Weights of a small GPT-style language model, trained from scratch on English Wikipedia.
Size: 16 layers, 5 heads of 32, 5.62M parameters.
Architecture: LayerNorm before each block, learned positions, biases, tied embeddings.
Each number is 128 + 24 x the weight over its row's rms, rounded and kept within 0 to 255. Layers, rows and columns count from 0. The size above them is the row's rms in percent of the matrix's.

# layer 7 MLP up, 640x160, rms 0.062, rows 448-490, columns 80-159
size [ 91  98 115  91  95  98  98 100 105 104  93 103  87  96 110 108 102 100 107  87 102 106 115 105 100 102 103 117 106 100  85  99  98 104 110  92 106  91  98  99  89  97  98]
[[124 111 109 127 136 117 150 151 138 125 114 117 159 161 118 103 129 126 122 149 107 153 127 118 107 103 122 136 133 122 147  91 120 140 137  94 170 127 139 169 124 143 167 101 150 116 114  93 131  89 109  99 171 153  80 124 112 146 112  89 131 136 113 147  59 148  83 162 143 134 141 155 123  86 102  84 148 153 152 156]
 [136 137  66 153 129 114 128 137 156  86 133  95 177 119 141 107 143 114 124  96  98 147 114 166 169 102 103 120 104 128 173 149 160 163 108 130 151 140 138  92 131 118  81 143 145 111 150 136 115 119 162 106 133 140 119 121 108 116 114  69 152 146 139 138 119 126 112 135  72 107 148 103 140 120 113 163 147 135 153 142]
 [138 100 175 123 120 178 126 145  98 155 144 131 130 140  99 146 110 127 118 111 121 136 111 114 128 115 113  62 160  86 127 121 110 111 132 165 147 124 125 100 140 114 142 166 125 118 146 147 133 132 164 128 125 118 165 141 106 111 140 107 142 129 180 144 119 122 109 191 127 128 146 162 105 123 107  84 162 149 140 139]
 [185 114 145 153 165 143 100 120 136 165 153  83 137 154 110 127 128 139 117 121 145 112 117  96 155 123 116 117 114  93 136 113 126  82 161 127 104 159 108 136 171 144 120 154 104 133 173 126 140 175  92 180 133 111 140 114 151 111 134 177 112 122  97 115 140 111 104  98 127 126 106 144 158 132 123  98 159 142 139 160]
 [160 133 115  94 150 144 165 145 138 158 116 113 154 186 125 125 126 149  97  98 161 139  94 155 146 144 130 106 141  57 142 158 132 119  77  98 143 143 117 135 111 179 161 108 193 105 135 148 132 110 151 150 126 160 104 129 140  96 127 142 118  89  91 125  97  79 132 132 110 145 130 135 106  82  96 129 131 155 120 123]
 [143 128 166 154  92 112 161 120 154 125 121 144 141 150 146 140  67 148 139 149  94 117 134 106 111 132 151 106 140 106 133 127 166 138 194 169  99 168 154 119 123  96 114 119 169 132 151 135 152 194 148 131  62 161 160 136 108 107  85  84 144 156 155 147  70 137 154 104 116 146 116 130 139 117 149 137 137 121 107 100]
 [114 128 141 129 140 118 124 139 133 171 147  99 154 190 174  89 141 140 121 141 128 128  80  92 121 154 130 140  88 130 116 136  80 124 148 118 116  99 127 114 108 112 179 138 127 131 168 125 106 168 101 156 151 174 150 134  87 111 140 101 174  84 121 118 104 114  95 138  60 108 113 139 168 111 144 119 108 102 112 137]
 [133 151 137 102 137 126 123 165 142 144  90 123 157 155 128 139 153 152 114 161  94 123 111 172 151  53 132 160  73 102 139 120 123 155 157  93 133 100 142 141  88 142 118 120 146 122 133 165 105 131 142 150 131 146 122 135  93 152 114 137 122 102 107 139 169 113 123 130 147 133 108 159 140 129 164  93 126 135 105 146]
 [ 87 128  85 140 114 100 130  98 139 117 164 118 116 119 128 112 100 142 152 157 128 153  90  88 199 139 109 128 107 158 110 131 153 158 109  96 163 106 145 116 102 137 164 139 102 126 161 157  95 143 136 126  92 101  99 128 155 120 159 118 125 126 134 129 119 106 161 143 113 153 133 124 153 121 164  87 114 126 137 190]
 [162 107 101 126 140 155 127 135 138 177 147 197 113 133 110 105 130 125  91 123 117 133 169  64  88 106 130  92 156 152 137 115 142 132 154 151  96 182 114 125 153 143 154 136 121  83 154 104 116 138  84 141 158 150 127  97 149 182  97 123 157 159 141 135 113  98 158 156 115 180 141 158  72 120 127 149 104 155 109 158]
 [124  98  93 131 105 118 158 173 145 107 106  87 134 129 131 122 176 110 136 112 142 135 113 157 152 148 150 102 110  94 101 151 133 118 122 124  99 151  89 168 112 153 159 138 183 104 165 133  92  91 107 149  90 147 164 121 130 115 154 122  99 167 162 134 119 126 158 102 136 144 121 163 107 119 152 128 150 131 152 145]
 [150 102 138 144 116 120 112 119 147  92 144 108 121 126 168 115 145 150 164 124 107 131 128 150 122 156 147 128 111  88 141 159 147 115 153 117 117  92 128 131  93 139  93 132 130 113 118 140 126 119 145 140 125 127 109  70 112 117 136 139 121 102  78 168 122  81 143 128 165 114 123 127 153 101 114 131 104  88 155 150]
 [124 142  88 130 130 153 137 125 131  86 138 155 117 141 135 114 166 135 181 129 152 154 130 129 100 143 128  86 114 130 142 115 122 104 125 126 159 101 124 149 160 133  61 129 170 112 174 110 151 140 110  90 111 145 133 128 127 112 119  97 108 132 107 140  90 112 158  87 119 124 107 118 141 156 162 107 125  80  96 120]
 [134 126 121  98 118 135 125 119 103 130 143 148 135 147 177 162  71 140 155 115 118 114 162 119  86 145 122 115 153 131 125 125 156 144 127 117 125 148 125 118 144 113 153 118 135 146 117  98 101  95 155 136 111 146  86  91 124  79 146 125 142 133 148 153  99 159 110 150 106 133 111 104  95 185 104  92 174 122 126 140]
 [127 140 127 117 114 148  55 158 131 133 117 125 143 147 129 151 101 123 108 116 153 131 125 108 125 106 114 140 168 104 120 101  96 172 126 169 149 136 145 127 150 147 132 108 125 108 138  97 119 145 107 133 127 146 118 115 112 107 174 170 152 160 114 113 131 107 101 109 119 110 112 108 102 161 144 117 166  99 110 121]
 [139 103 103 113 132 143 120 106 166 110 110 171 182 125 114 136 131 195 129 124 113 166  95 143 127 123  72 163 120 151 109 113 120 149 116 130  89 118 103  88 133 132 136 107 134 149 117 131  72 110 131 158 155 126 138 125 127 150 140 150 161 151 107 115 151 142 127 149  97 182 152 166 161 174 132 153 118 142 129 151]
 [132 115 138 166 115 125 182 102 105 162 169 153 126 147 121 103 108 149 151 161 114 134  83 131 121 133 148 124 118  91  83 113 116  91  97 185 157  84 156 129 149 109 133 167 125 130  97 149 106  97 133 144  99 141  89  70 110 106 136 133 159 143 112 137 169 115 120 148 143 136 126 135 102 150 113 109 143 150 130 111]
 [137 147 135 150 102 162 127 112 143 148  96 160 127 170 136 108 107 110 121 122 107  95 121  92 163 111 119 162  96 153 128  92 150 173  97 152 173 186 130  88 118 128 104 157 150 155 123 158 106 131 128 113 116 118 151 125 161 141 110  74 111 122 151 112 131 126 158 153 136 124  94 103 111 142 135 172 127 132 102 135]
 [115 148 126 133 133 134 115 173 111 150 113 121  88 168 110 151 137 118 109 141 126 133 103 115 134  74 151 130 132 108 157 146 109  98 148 102 148 157  83 172 160 139 154 167 159  85 129 139 160 120 134 161 143 134 117 130 125 113 156 115 169 159 126 123 139 135 158 162 123 134 115 141 101 125 169 132 115  71 139 122]
 [129  88 150 109 131 108 121 142 120 112 138 124 137 152  62 144 158 170 103 118 107  98 127 165 156 100 159 109 109 146 143 152 134 137 102 134 133 148 101 163 126  94 128 122 118 128 137 158 142 137 154 128  93 115 147 122 139 111 125  98 137 159 172 127 117 161 147 124  70 129 114 171 124 137 126 118  98 138 114 148]
 [ 94 100 136 125 140 116 118 138 115 181 106 110  83 147 127 129 170 119 125 128 158 180 117 132 136 126 106 160 125 166 131 131 149 113 140 126 117 151 134  87 158  82  73 128 119  91 161 163 131 148 156 129 120 113 140 141 101 105 123 107 129 118 138 133 141 124 108 110 132 138 140  64 106 126 105 138 136 127 151  97]
 [ 84  92 118  99 119 121 153  96 154 119 132 116 104 135 154 105 119 138 157 148 134 161 136  91 139 116 142 126 121 187  86 158 128  74 106  96 121 153 118 151  97 131 139  98 139 137 131 151 127 153 156  71 104 114 142 133 175 151  91  95 138 124 120 138 158 156 125 139 119 161 129 130 159 143 166 143 137 106 138 146]
 [114 145 113  83 101  85 121 127 113  82 145 123 173 131  96  67 123 176 125 174 145 121 143 119 103 139 114 144 137 159 125 114 115 104 128 170 150 134  97 145 141 154 112 126 158 145 107 120  77 108 138 149 109 160 137 121 171 125 115 122 130 140  83 129  56 145 131 105 148 121 134 109 161 119 134 116  86 161 151 104]
 [161 140  98 122 183 111 109 146 113 115 140  93  96 109 155 131 115 157  73 111 101 152 107 163 145  71 125 150 135 143 142 158 136 128 177  97 137 125  94 140 120 169 121 129 145 154 132 107 108 116 152  87  83  97 161 140 130 128 143 133 105 106 103 150 143 129 105 118 121  98 160  82 140 117 115 123 147 147 121 140]
 [110 152 106 128 132  97 135 128 145 124 121 140 130 162 130 142  89 182 102  87 113 122 145  91 133 137 131 148  80 112 100 131 143 182 105 101 102 128 119 130 125 127 153 116 120 133 139 117 141 127  69 128 103 145 102 107 128 124  98 118 122 107 136 141 161 184 110 119 100 134 119 122 141 151 105 155 154 160 119 135]
 [ 91 102 123 140  79 130 123 127 169 168 155 101 139 171 126 144 123 109 109 124 149 125 119 113 113 104 152 151 163 126 144 123 153 107  89 126 144 103 124 164 139 121 136 118 141  92 158 145 176 104 143 112  99 145 121  99 147 126 103 165 151 136 118 117 139 158 133 123 122 154 131 111 113 149 112 136 114  93 185 154]
 [140 141 128  96  79 125 148 100 101 142 135 106 145 121 112 135 160  96 147 169 111 132 139 107 113 131 151  65 134 128 165 103  85 107 108 134 123 124 131  94 118  79 109 127 138 141  90 100 119 150 117 165 145  77 103 148 130 145 117 128  86 121 127 138 125 128 135 106  90 152 148 120 115 141 125 116 154 131 140 154]
 [150 113 141 104 141 139 152 124  95 153 122  97 124 106 132  84 127 128 106 110 175 121 115 102 152 129 137 111 118 156 120  97 162 119 127 149 131 102 124  77 140  79 129 138 111  82 112 150 163 144 156 122 119 131 132  80 135 128 109  97 158 131 162 132 128 124 127 175 119 116 128 135 152 127 153 157 111 122 103  81]
 [125 110 165 106 156 177  95 137 144 135 153 186 170 129 141 118 120 141 117  87 165  91 130 156 124 152  93 100 134 130 114 116 115  73 107 110 149 138 126  62 121 103 111 142 146 140  87 151 114  99 108 123 113 130 116  97 135 171 161 167  80 115 118 102 103 133  99 100 112 159 119 149 135 120 117 111 143  93 162 145]
 [107 174 146  92 141 134 141 122 156 121 119 129 103 105 134 115 105  74  98  92 114 113 124 150 108 116 112 124  73 127 122  76  78  95  94 135 105 114 119 158 175 154 156 164 116 152 119 132 163 102  92 147 148 158 135 142 148  77 128 129 121 113 132 133 117 114 142 146 102 172  93 127 109 132 117 140 144 167 146 151]
 [118 104  89 110  91  87 129 107  70 129 112 115 142 113 163 117 138 120 129 131 131 173  99 154 154 129 119 154 115 149 154  90 118 130 141 170 213 149 166 151  85 148 121 112 102 153 131 120 118 140 135 119 138 152 146 121 152 147 154 138 171 141 149 109 122 126 128 147  84 113 153 109 157 118 131 152 126 153 130 145]
 [153 108 106 167 115  78 130 135 106 114 196 149 170 116 131 111 118 129 157 149 120 111 124  56 117 137 113 135 118 151 138 147 102 165 120 130 127 120 110  99 101 153 139 164 116 151 135 163 117  96  97 106 129 146 134 118 128 119 137 112 144 153 136 102 139 134 128 109 122 140 148 135 155 140 101 106 127 129 103 134]
 [113 139 144 126 148 120  76 104 113 165 153 112 169 133 145 122 135 143 157 101 130 114 156  88 113  97  55  99 130 113 156 101 142 127 116  99 149 136 112 119 140 137 147 154 143 121 128 132 174 101  98 152 166 167 129 167 141 122 140 136 131 153 130 141 164 154  71 101 123  94 137 115 136  50 121 152 141 177 125 163]
 [119 152 143 100 171  77 130 115 112  93 160 106 149 121 127 183 100 172 125 147 125 157 118  75 125 120  85  82 121 160 106 127 111 117 134 105 157 128 125 116  94 123  91  89 147 115 110 158 132 156 162 120 145 105 124 161  84 147 113 149 158 122 122 106 129 127 103 135 130 180 145 126 137 142 136 102 150 165 115 117]
 [130 116 107 141 121 114 128 154 112 125 171 139 126 144 148 102 107 134 122 143 134 133 136 122 162 128 103 119 151 125 138 107 117 190 141 126 150 137 163 154 149  98 111 108 172 112 100 152 106 112 143 136 173 134 123 107 150 135 126 104 105 112 144 118 183 144  83  89 170 171 145 142 139  93 141 153 152 125 129 108]
 [161 133 144 122 138 175 119 122  70 180 116 147 165 126 126 195 135 173 129 155 128 131 174 125 148 136  78 111 130 113 166 137 132 116 119 135 132 131 117 116 138 115 100 144 123  85 110 145  99 154 150 110 155 136 130 131 152  85 138 112 122 120 134 129 174 158 123 115 146 159  89 109 112 152 106 152 100 163 171 140]
 [114 109 111 140 131 161 133 163  98 136 133 158 148 135 143  98 154 131 158 160 173 149  96 133  88 160  95 139 131 118 108  91 126  97 134 148 115 173  92 130 105  99  96  99 140 150 139  96 123 116 148 115 131 134 109 152  99 162  89 142 109 162 115 141 165 161 164 156 137 150 120 121 105 117 113 157 130 134 138 116]
 [190 158 135 109 134  88 109 119 173 134 133 136 113 130 143 131 125 102 128 108 109 133 104 113 147 106 111 128  98 114 131 164 151 122 147 122 132 144 167 106 123 129 121 130 110 160 117 167 130 139 128 119 150 118 138 118  86 154 109 124 158 169 114 136 142 147 147 109  99 167 105 123 118 116 161 133 129 144 105 120]
 [127 117 120 136 104 144 154  99 118  94  72 123 168 119 107 122 163 147 119 142 171 137 122 119 132 156 106 173 138 134  83 125 124 130 139  84 150 165  93 129 130 150  89  90  99 169 128 116  94 162 114 162 138 150 129  92 143 113 157 101 154 148 109 158 170 127 130 109 137 119  92 144 141 112 145 107 115 101 135 124]
 [163  83 167  79 106 116 117 118 133 118 149 143 170 130 198 116 135 135  96 144 118 151 176 149 136  97 118 144 112  80 150 134 153 137 128 159 133 143 140 108  97 170 120 119 137 141 115 170  81 104 121 160  98  98  85 106 175 112 125 157 173 149 108 135 104 110 100 153 143 137 161 118  88 135 166 130 160 117 105 115]
 [ 98 127 138 123 167 131 153 132  97 107 165 143 148 149 110 133 168 142  87 143 139 112  93  93 132 106  92 102 100 164 131 165  97 154 159 163 141 122 144 147  95 113 187  91 133 100 113 154 127 152 162 113 183 141 116 150 139  86 119 120 113 155 137 160  76 129 179 134 141 143 136 151 125 144 121 140 108  91 118 116]
 [116 123  74 128 128 145  97 144 135 133  97 121 128 185 131 165 131 129 152 109 128 143 139 124 134 117 130 137 168 138 111 136 165 122 138 128  82 209  93 164 139 153 104 101  97 154 118 137 119 129 149 118 136 137 132 136 123  83 109 112 140 146 102 154 134 152 114 104 180 127 134 164 128 107 126 111  94 149 143 168]
 [155  97 158 170 165 153 104 140 124 136 117 109  99  95 117 116 112 111 149 133 111 169 137 149 101 106 113 148 110 132 137 157 110  97 155 166 177 109  91 122 103 137 134 112 139 159 145 143 120 133 137 111  90  82 143 163  90 124 142 133 112 107 142 157 119 124 169 114 128 122 119 150 126  87 131 146 103 131 131 125]]
# layer 7 MLP down (transposed), 640x160, rms 0.0619, rows 448-489, columns 80-159
size [ 96  94 112  95  95  94 102  92  99 105 102 106  85  98 113 110 103  96 102  89  94  99 115  97  99 100 103 127 101  96  86 104  96 107 109  85 110  92 108 112  98  94]
[[136 111  84 158  94 155 167 123 143 160 110 150 105 183 119 142 132 110 108 136 133 115 122 127 109  87 136 142 123  84 127 146 153 155 116 119 115 105 167 134 117 164 147 147 144 130  94  90 128 154 126 141 125 128 130 158 135 127 147 119  94 116 181 118 142 129 185 145 135 128 109 128  88 155  59 185 142 121 112 117]
 [162 130  66 140 126 164 141 160 141 137  77 147  83 145  97 145 129 129 110 135 179 167 127  99 156 151 110 144 176 151 146 156 141 135 169 129 105 141 157 148 117 136 151 127 103 119 170 113 112 122 157 155 138 150  97 101  90 112 113 136 119 120 112 105 172 119 143 105 130 163 166  87  98 123 165 116  94 162  92 133]
 [132 125 136 118 182 131 157 160 131 145 116 166 130 115 108  97 113 109 115 150 150 118 150 137 172 144 127 133 107 150 128 168 131 120  72 142 122 109 172 138 151  71  83 148 175 119 136 131 108 139 129 154 120 117 133  76 129 124 112  91 125 132 157 145 120 131  93 140 174 126 125  88 123 145 128 142 118 101 114 108]
 [ 96 156 130 114  95 152 109 140 149 148  76 135 107 143 145 148 130 164  92  81 134 161 132 131 111 138 121 103 154 120 129 135 101 168 113 130 120 102 142 156 160 150  97 101 125 137 133 134 127 111 146 156  93 119 144  93 106 162 138 117 141 117 132  93 114 123 102 192 106  70  95 110 162 133 147 108 129 180 123 128]
 [139 136  91 154  85 143 111 125 128 159 144 140 121  74 108 109 107 143 139 139 101 109 101 120 149 115 137  98  70 101 127 168 143 151 139 143  69 119 122 114 168 144 133 158  96  97 112 139 150 152 119 132 134 120 129 148 128 187 119 125 111 118 147 111 134 147 150 166  93 113 130 137 125 128 141 138 137  99 106 154]
 [114 123 121 173 106 128 135 177  97 107 115 140 171  84 114 115 129  92 146 126 147 194 152 153 128 124 136 115 105 161  92 121 143 131 130 115 151  91 128 131 104  92  93  96 126  98 158 129 151 135 135 108 139 131 133 116 133 119 104 117 113 147 126 129 151 120 154 143 172 155 116 139 108 113  98 160 156 115 152 125]
 [ 95 130 146 162  95 153  79  99  98 115 127 151 138 151 115 125 115 158 146 145 149 126 135 152 134 112 123 128 122 144 109 134 124 122 111 106 156 157 148 169 118  82 132  94 145 114 134 121 163 113 142 139 106  91 160 105 180 131 132 140  91 152 118 116 107 132 148 129 116 150 144 144 140 128 114 138  77 159 109  69]
 [101 113 123 134 157 119 123 143  93 130 133 111 158 125 126 138  98 154 109 111  90 116 141 159 128 116  89 133 146 122 152 123 181 139 130 131 164 144 110 135 126 131 139 112 133 123 120 115 154 111 163 120 132 132 106 193 116 124 162 140 147 139 159 152 149  81 138 118 139 129 132  92 125 143 158 142 138  95 128 107]
 [144 146 157 142 116 134 122 140 137 123 109 133 151 164 123 105 147 122 159 127 161  93 146 148  82 108 157 112 146 133 158  92 143 137 105  96 114 133 107 131 136 150 124 120 129 103  84  75 129 129 157 113 129 106 105 121 169 158  99 146 100 140 120 137 124 125  98  92 131  93 120 128 188  91 158 186 126 103 145  57]
 [116 133 184 132 103 115  96 157 190 108 115 100 153 152 110 113 166 139 157  95 190 114 111 123 124 108 154 121 167 109 107 139 152 143  78 157 139 125 141 142 111 127  84 140 121 136 100 149 162  86 175 122 139 118 135 142 115 164 149 106  95 124 129 119 128 110 110  93 169  84 122 118 166  97  96  55 146 123 112 123]
 [159 145 121  98 140  90 113  93 125 138 115 115 150 143 123 115 131 138  72 132 107 135 159 100 150 121 139 160 108 150 102 110 127 136 122 118 146 152  98  71 155 165 134 101 115 146 114 155 114 118 143 127 107 163 134 136 113 132 159 160 117 116 152 131 140 143 112 183 116  88 143 119  84 186 100 136 148 119 141  70]
 [110 102 149 115 113 122 126 149 148 146 111 130  87 140 132  62 106 154 138 141 154 153 113 101 152 135 149 131  88 113 130 112 130 165 169 143  93  72 167 153  97 135 106  96 129 149 129 111 117 114 137 134  98 167 112 122 137 111 102 159 118 131  87 108 119 200 106 127  86 156 125 137 145  94 106 125 118 124 115 111]
 [115 149 151 149 140  89 153 122 123 116 144 123 102 140 128 119  91 151 122 126 135 212 106  97 140 130 111 160 129 114  88  98 144 112 108 165 171 110 144  91 144 129 125 119  88 133 102 157 106  89 109 154  98 117 110  83 177 119 115 154 124 111 105 133 158 100 111 157 121 129 124 170 104 128 101 120  96 112 124  83]
 [113 145 108 168 155 139 123 156 108 117 147 164 125 127 117  96 170 157 109  96 155 122 146 126 152 151 146 114 155 131 109 121  90 152 111 146 130 170 128 107 144 152 124 144 145 124 116 171 153 124 129 142 136 125 138  53 153 125 142 130 162 170 145 110 145 167 124 116 121 108 136 125  94 162 131 164 140 137 108 154]
 [125 133 159 128 136 128 106 173 121 109  77 110 139 112  96 152 138 135 134 172 137 120 163  98 113 166 125 142 136 105 122 144 123 118 154 104 170  95 134 115 117  71 153 121 133 126  99 100 139 118 119 108 136 137 157 111 142 163 208 157 172  90 118 113 108 104 123 140 167 134 111  90  85 122 141 140  74 100 127 133]
 [149 132 147 125  98 143 128 119 125 136 117 106 124 144 145 100 120  98 105 147 142 121 149 115  81 165 140 157 125  55  89 139  93  99 166 159 107 126 153 136 146 106 136 122 109 108 131 105  63 129 102 129  97 141 100 113 152 106 130 130 113 164 134 106 130 192 102 129 172 101 113  63 155 164 127 136 214 153 127 132]
 [157 109 112 141 162 103 150 102 112 147 130 149 124 108 104  73 115 127 135 134 129 109  75 118 116 124 137 109 162 160 139 117 152 151 131 141 136  74 123 155  96 155 104 138 135 136 129  92 124  76 113  61 139 126 147 151 119  92 115 154 132 146 134 127 164 123 118 168 157 121 113 142 125 140 123 132 127  84 140 103]
 [132 117 122  93 188 164 123 103 120 157 129 125 148 126 151 119 114 130 123 104 177 128 141 135 120 137 131 100 189 141 114 146 140  93 158 118 172 122 144 155 104 120 137 105  94 142 120 115 120 117 136 141 119 139 135 120  97  77  82 143  95  97 118 161 146 117  79 113 126 148 114  78 140 119 129 153 132 130 146 153]
 [129 138 134 132 120 125 135  82 160 133 172 111 139 115  98 117 140 157  97 120 241 116 115 149 126 132 121 116 125 105 111 121 141 169 140 115 123 108 141 100 146 113 188 139 138 121 157 109 166 108 131 117 132 100 151 155 112 162 114 105 147 149 160 157 156 151 127 157 107 169 164 110 177 130  92 137 126  97 113 142]
 [122 128 135 118  92 106 146 109 136 126 157 134 153 123 194 105  91  73 144 155 104  91 115  56 143 103 141 128 107 145  96 111  97 142 127 141 123 128 128 123 133 168 126 138 120 147 168 185 122  94 131 137 151 139 160  88  88 115 146 139 109 150 132 129 147 114 129  94 128 109 105 129 163 131 147 128 103 158 126 135]
 [142 140 129 131 118 190 153 108 131 108 152  97 164 103 136 120 128 140 110  95 117  98 175 140 156  94 130 180 131 106 150 134 101 146 104 156 118 121  90  92 142 129 120 135 118 134 143 144 164 108 139 129 122 130 120 117 153 158 160 158 139  92 112 148 133 127 159  71 129 160 121 135 105 138 125  95 114  92 159 109]
 [143 110 148 119 153 107 134 123 152 122 177 127 103 146 126 125 137 123 149 129 114 134 175 109 133 167 194 104 130 114 121 109 156 108 100 159 113 119 125 113 108  92 137 116 152 113 112 137 146 138 121 138 126 125 154 135 124 136 134 115 122 119 123 125 129 105 128 171 145 154 109 162 162  97 134 127 116 100 125 120]
 [133 119 152 170 123 109 148 140  87 173 123 157  84 111 192 112 113 133 161 133 145  98 103 144 125 109 116 130 155  95 131 130 136 108 117 113 111 117  97 166 139 119 108  90 130  70 122 121 144 121 146 124 115 135 141 127 112 138 148 142 120 146 128  95 168 100 154 136 117 136 101 161 123 144 149 104 104 140 155 131]
 [147 152 112 144  84 142 179 135 107 166 107 145 126 114 103  84 144  75 137 154 185 153 174 139  86 137 128 124 102 122 153 102 177 135 102 165 151 113 138  90 159 119  86 127 126  94 110 133 142 134 135 118 169 136 123 180 123 151 115 111 142 169 159 150  62 101 141 120 129 163  94 133 113 145 155 130 118 119 108 146]
 [123 132 108 138 142 106 135 119 132 109 140 142 129 137 108  74 140 139 142 168 121 156 149 114 102 146 156 155 145 107 131 133 151 123 142 147 119 127 148 121  96 166 140 128 136 131 139 113 127 116  96 105 118  98 127 158 124 121 111 124 131 136 145 130 122 133 138  81 152 110 150 141 170 141 131 116 141  92 140 115]
 [155 156 155  88 155  94 167 120 148 109 107 165 156 101 145 113 165 114 146 155 104 112 128 144 126 150 141  91 144 106 113 113 126 122 118 150 132 151 114 112 124 157 166 114 126 115 114  63 138 147 115 134 130 109 115 158 140 149 177  98 161 132 147 149 178 122 127  92 170 119 153 136 161 127 127 144 159 112 123 132]
 [127 165 109  77 155 127 102 131 125 135 141  83 149 139 122  70 131 115 117 124  61 126 133 135 138 119 130 123 153 115 127 139 168 127 133 126  89 129 135 138 178 114 149 117 100 152 132 140 129 123 128 128 152 163 148 126 104 122 155 123 128  82 175 126  87 112 132 171 114 125 154 110 157 120 101  88 179 104 102 125]
 [174 190 110 146 181 127 121 108 172 119 160  85  91  90 127 112 154 103 140 143 124  98 110 136 164 120 112 154  69 154 106  79 128  95 149 125 121 188 100 121 145 106 183 115 126 113 137 110 125 145 121 133 135 144 167 124 153 129 157 156 163 141 119 132 158 113 101 135 138 121 108 142 167 140 103 165 129  90 135 104]
 [144 140 134 148 126 118 172 142 122  95 117  84 117 139 122 130 140  91 128 124 116 170 156 180 145 144 101 145  77 128 115 126 145 124 114 138 148  94 152 119 144 153 102 130 163 140 126 109 157 132 164  87 122 128 108 121 114 122 134 115 125 139 117 130 124 160 147 102 114 140 100  96 104 124 134 139  89 151 123 154]
 [123  94  96  93 149 147  99 167  84 167 132  87 153 146 141 127 110 142 145 117 131 127 135 134 157 117 143  96 120 150 161 181 114 135 143 115 123 100  65 125 166  95 141 134 135 153 126 143 134 140 156 100 127 112 139 121 119 100 121 160 115 117  76  98 126 141 168 119 161 150 158 157 132 201 109 124  99 104  81 153]
 [169 137 158 119 119 111 176 148 134 120 125 173 126 144 118 155 130 131 104 129 139 125 134 121 117 114 120 151 100 111  61 138 111 148  93 124 125 136 140 154 103 123 146 138 160 184  99 102 174 121 149 151 167  83 126 121 108  72 104 112 110 103 148 106 143 158 100  92 140  81 124 119 112 146 111 115 111 128 162  69]
 [168 137 111 116 123 152 127 117 151 104  63 124 160 168 138  92 133  76 150 125 138 128  98  89 110 107  67 140 101 167 132 129 167 102  91  97 148 137 126 153 124 125 132 167 143 125 112 104 105 154 149 163 202 102 118 162 127  93 159 148 156 116 109 153  97 153 100 107 122 126 107 143 139 141  92 110 154 100 117 138]
 [ 99 160 151  76 146 101 116 161 179 148  97 136 138 140 154 127 120 106 150 132 126 121 161 129 126 127 153 165 162 114 133  80 123 153 100 143 110 113  99 121 116 163 127 138 150 108 162 134 109 109 118 175  97 145 102 118 112 109 115 136 139 123 156 146 124 102 112 107 147 135 111  96 143 180 107 116 129 142 121 140]
 [146 169 129 130 127 122 150  98 128 103 155 172 119 123 125  76 111  74 165  68  97 101 133 143 139 140 164 111 109 134 113 146  84 121 148 117 175 138 138 106 133 164 105 101  95 136 109 130 160 123 146 176  96 133 141 111 126 141 133 137 121 132 111 163 134  87  97 134 120 148 107 116 140 127 130 119 158 103 141 140]
 [156 100 137 138  94 119 113 134 132 144 151 121 137 107 132 180  98 141 156 118 102  92 123 133 131 115 128 130 129  71 121 147 107 173 178 130 148  89 129 149 149 139 134 137 113 112 157 158 126  37 127 139  79 100 105 174 124 140 146 157  92 116 145 110 134 129 152 134 172 159 189 140 149 157 157 162 116 117 117 129]
 [125 110 203 101 104 102 159 141 132 159 138 160 153 139 142 128 134 142 122 114 124  91  98 136  98 118 154 190 144 130 138 104 141  91  84 112 113 137 138 121 108 151 112 115 150 138  97 143 109 112 119 121 123 123 143 130 123 123 144 116 126  91 131 168 165 133 168 103 115 116 105 154 118 123 105 129 150 101 110 115]
 [110 132 135 126 162 151 148  67 114 155 129 144 137  99 149 127 148 128 115 133 135 134  81 142 147 129 161 137  85 123 118 152 107 122 118 123  95 112 160 107 132 139 137 133 116 177 158 140  62 136 137 141 111 119 113 136 115  92 111 109 144 115 151 130 109  93 146 121 111 168 127 155 139 141 166  96 160 104 141 150]
 [152 120 126 129 120 133 108 102 118 102 111 142 130 180  73 134 147 120 104 134 103  97 114 119 149 134 134 109 157  45 142 108 112 158 129 110 113 105 137 118 138 118 150 158 118 118 145  82 141  76 142 103 136 130  97 132 102 108 163 142 123 126 140 116 125 107  98 144 120 135 169 193 159 129 104 111 122 146 143 115]
 [123 165 133 136 110 109 128 123 131 112 108 166 122 121 154 138 161 112 149 134 115 118 121 169 132 121 188 141 147  90  97 163 133 120  83 116 150 108 164 143 159 105 144 158 134 132 128 145 161  95 136 123  87 100 125 133 107 142 160 120 122 109 173  83 123 161 111 114 153  86 103 145 116 120 109 134  90 158 124 152]
 [ 86 126 135 122  99 165 117  90 121  88 103 124 150 153 142 127 160 138 115 138 117 157 181 167  67  97  96  91 124 147 113 143 140 131 132 136 151 123 119 128 140 151 155 121 113  99 106 124 190 182 115 107 179  81 118 138 115 103 143 139 159 137 130 125 131 111  81 153 139 113 107 123 120 115 153  81 161 158 111 120]
 [122 122 134 110 117 123 144 115 118 114 170 163 142 155 125 163  91 142 119  62 116 147 123 142 154 123 160 139 138 127 124 122 133 163 173 168 114 133 154 104 155 149  91 153 136 101 124  91 113 116 137 139 132 118 124  86 137 166 133 109 126 112 152  92 163 113 142 107 130 145  78 152 124 132  94 114 110 128 145  80]
 [118 161 121 162 139 167 108 142  92  98 168 105 147 134 128 145  90 132  93 123 141 149 118 109 119  92 183 123 150 128 101 101 137 106 122 146 154  61 121 107 114 142 100  77 174 131 168 118 149 165 190 108 133 150 122 104 154 133 130 133 110 160  94 129 110 107 117 129 118 109 121 118  82 118 151 103 115 131 100 173]]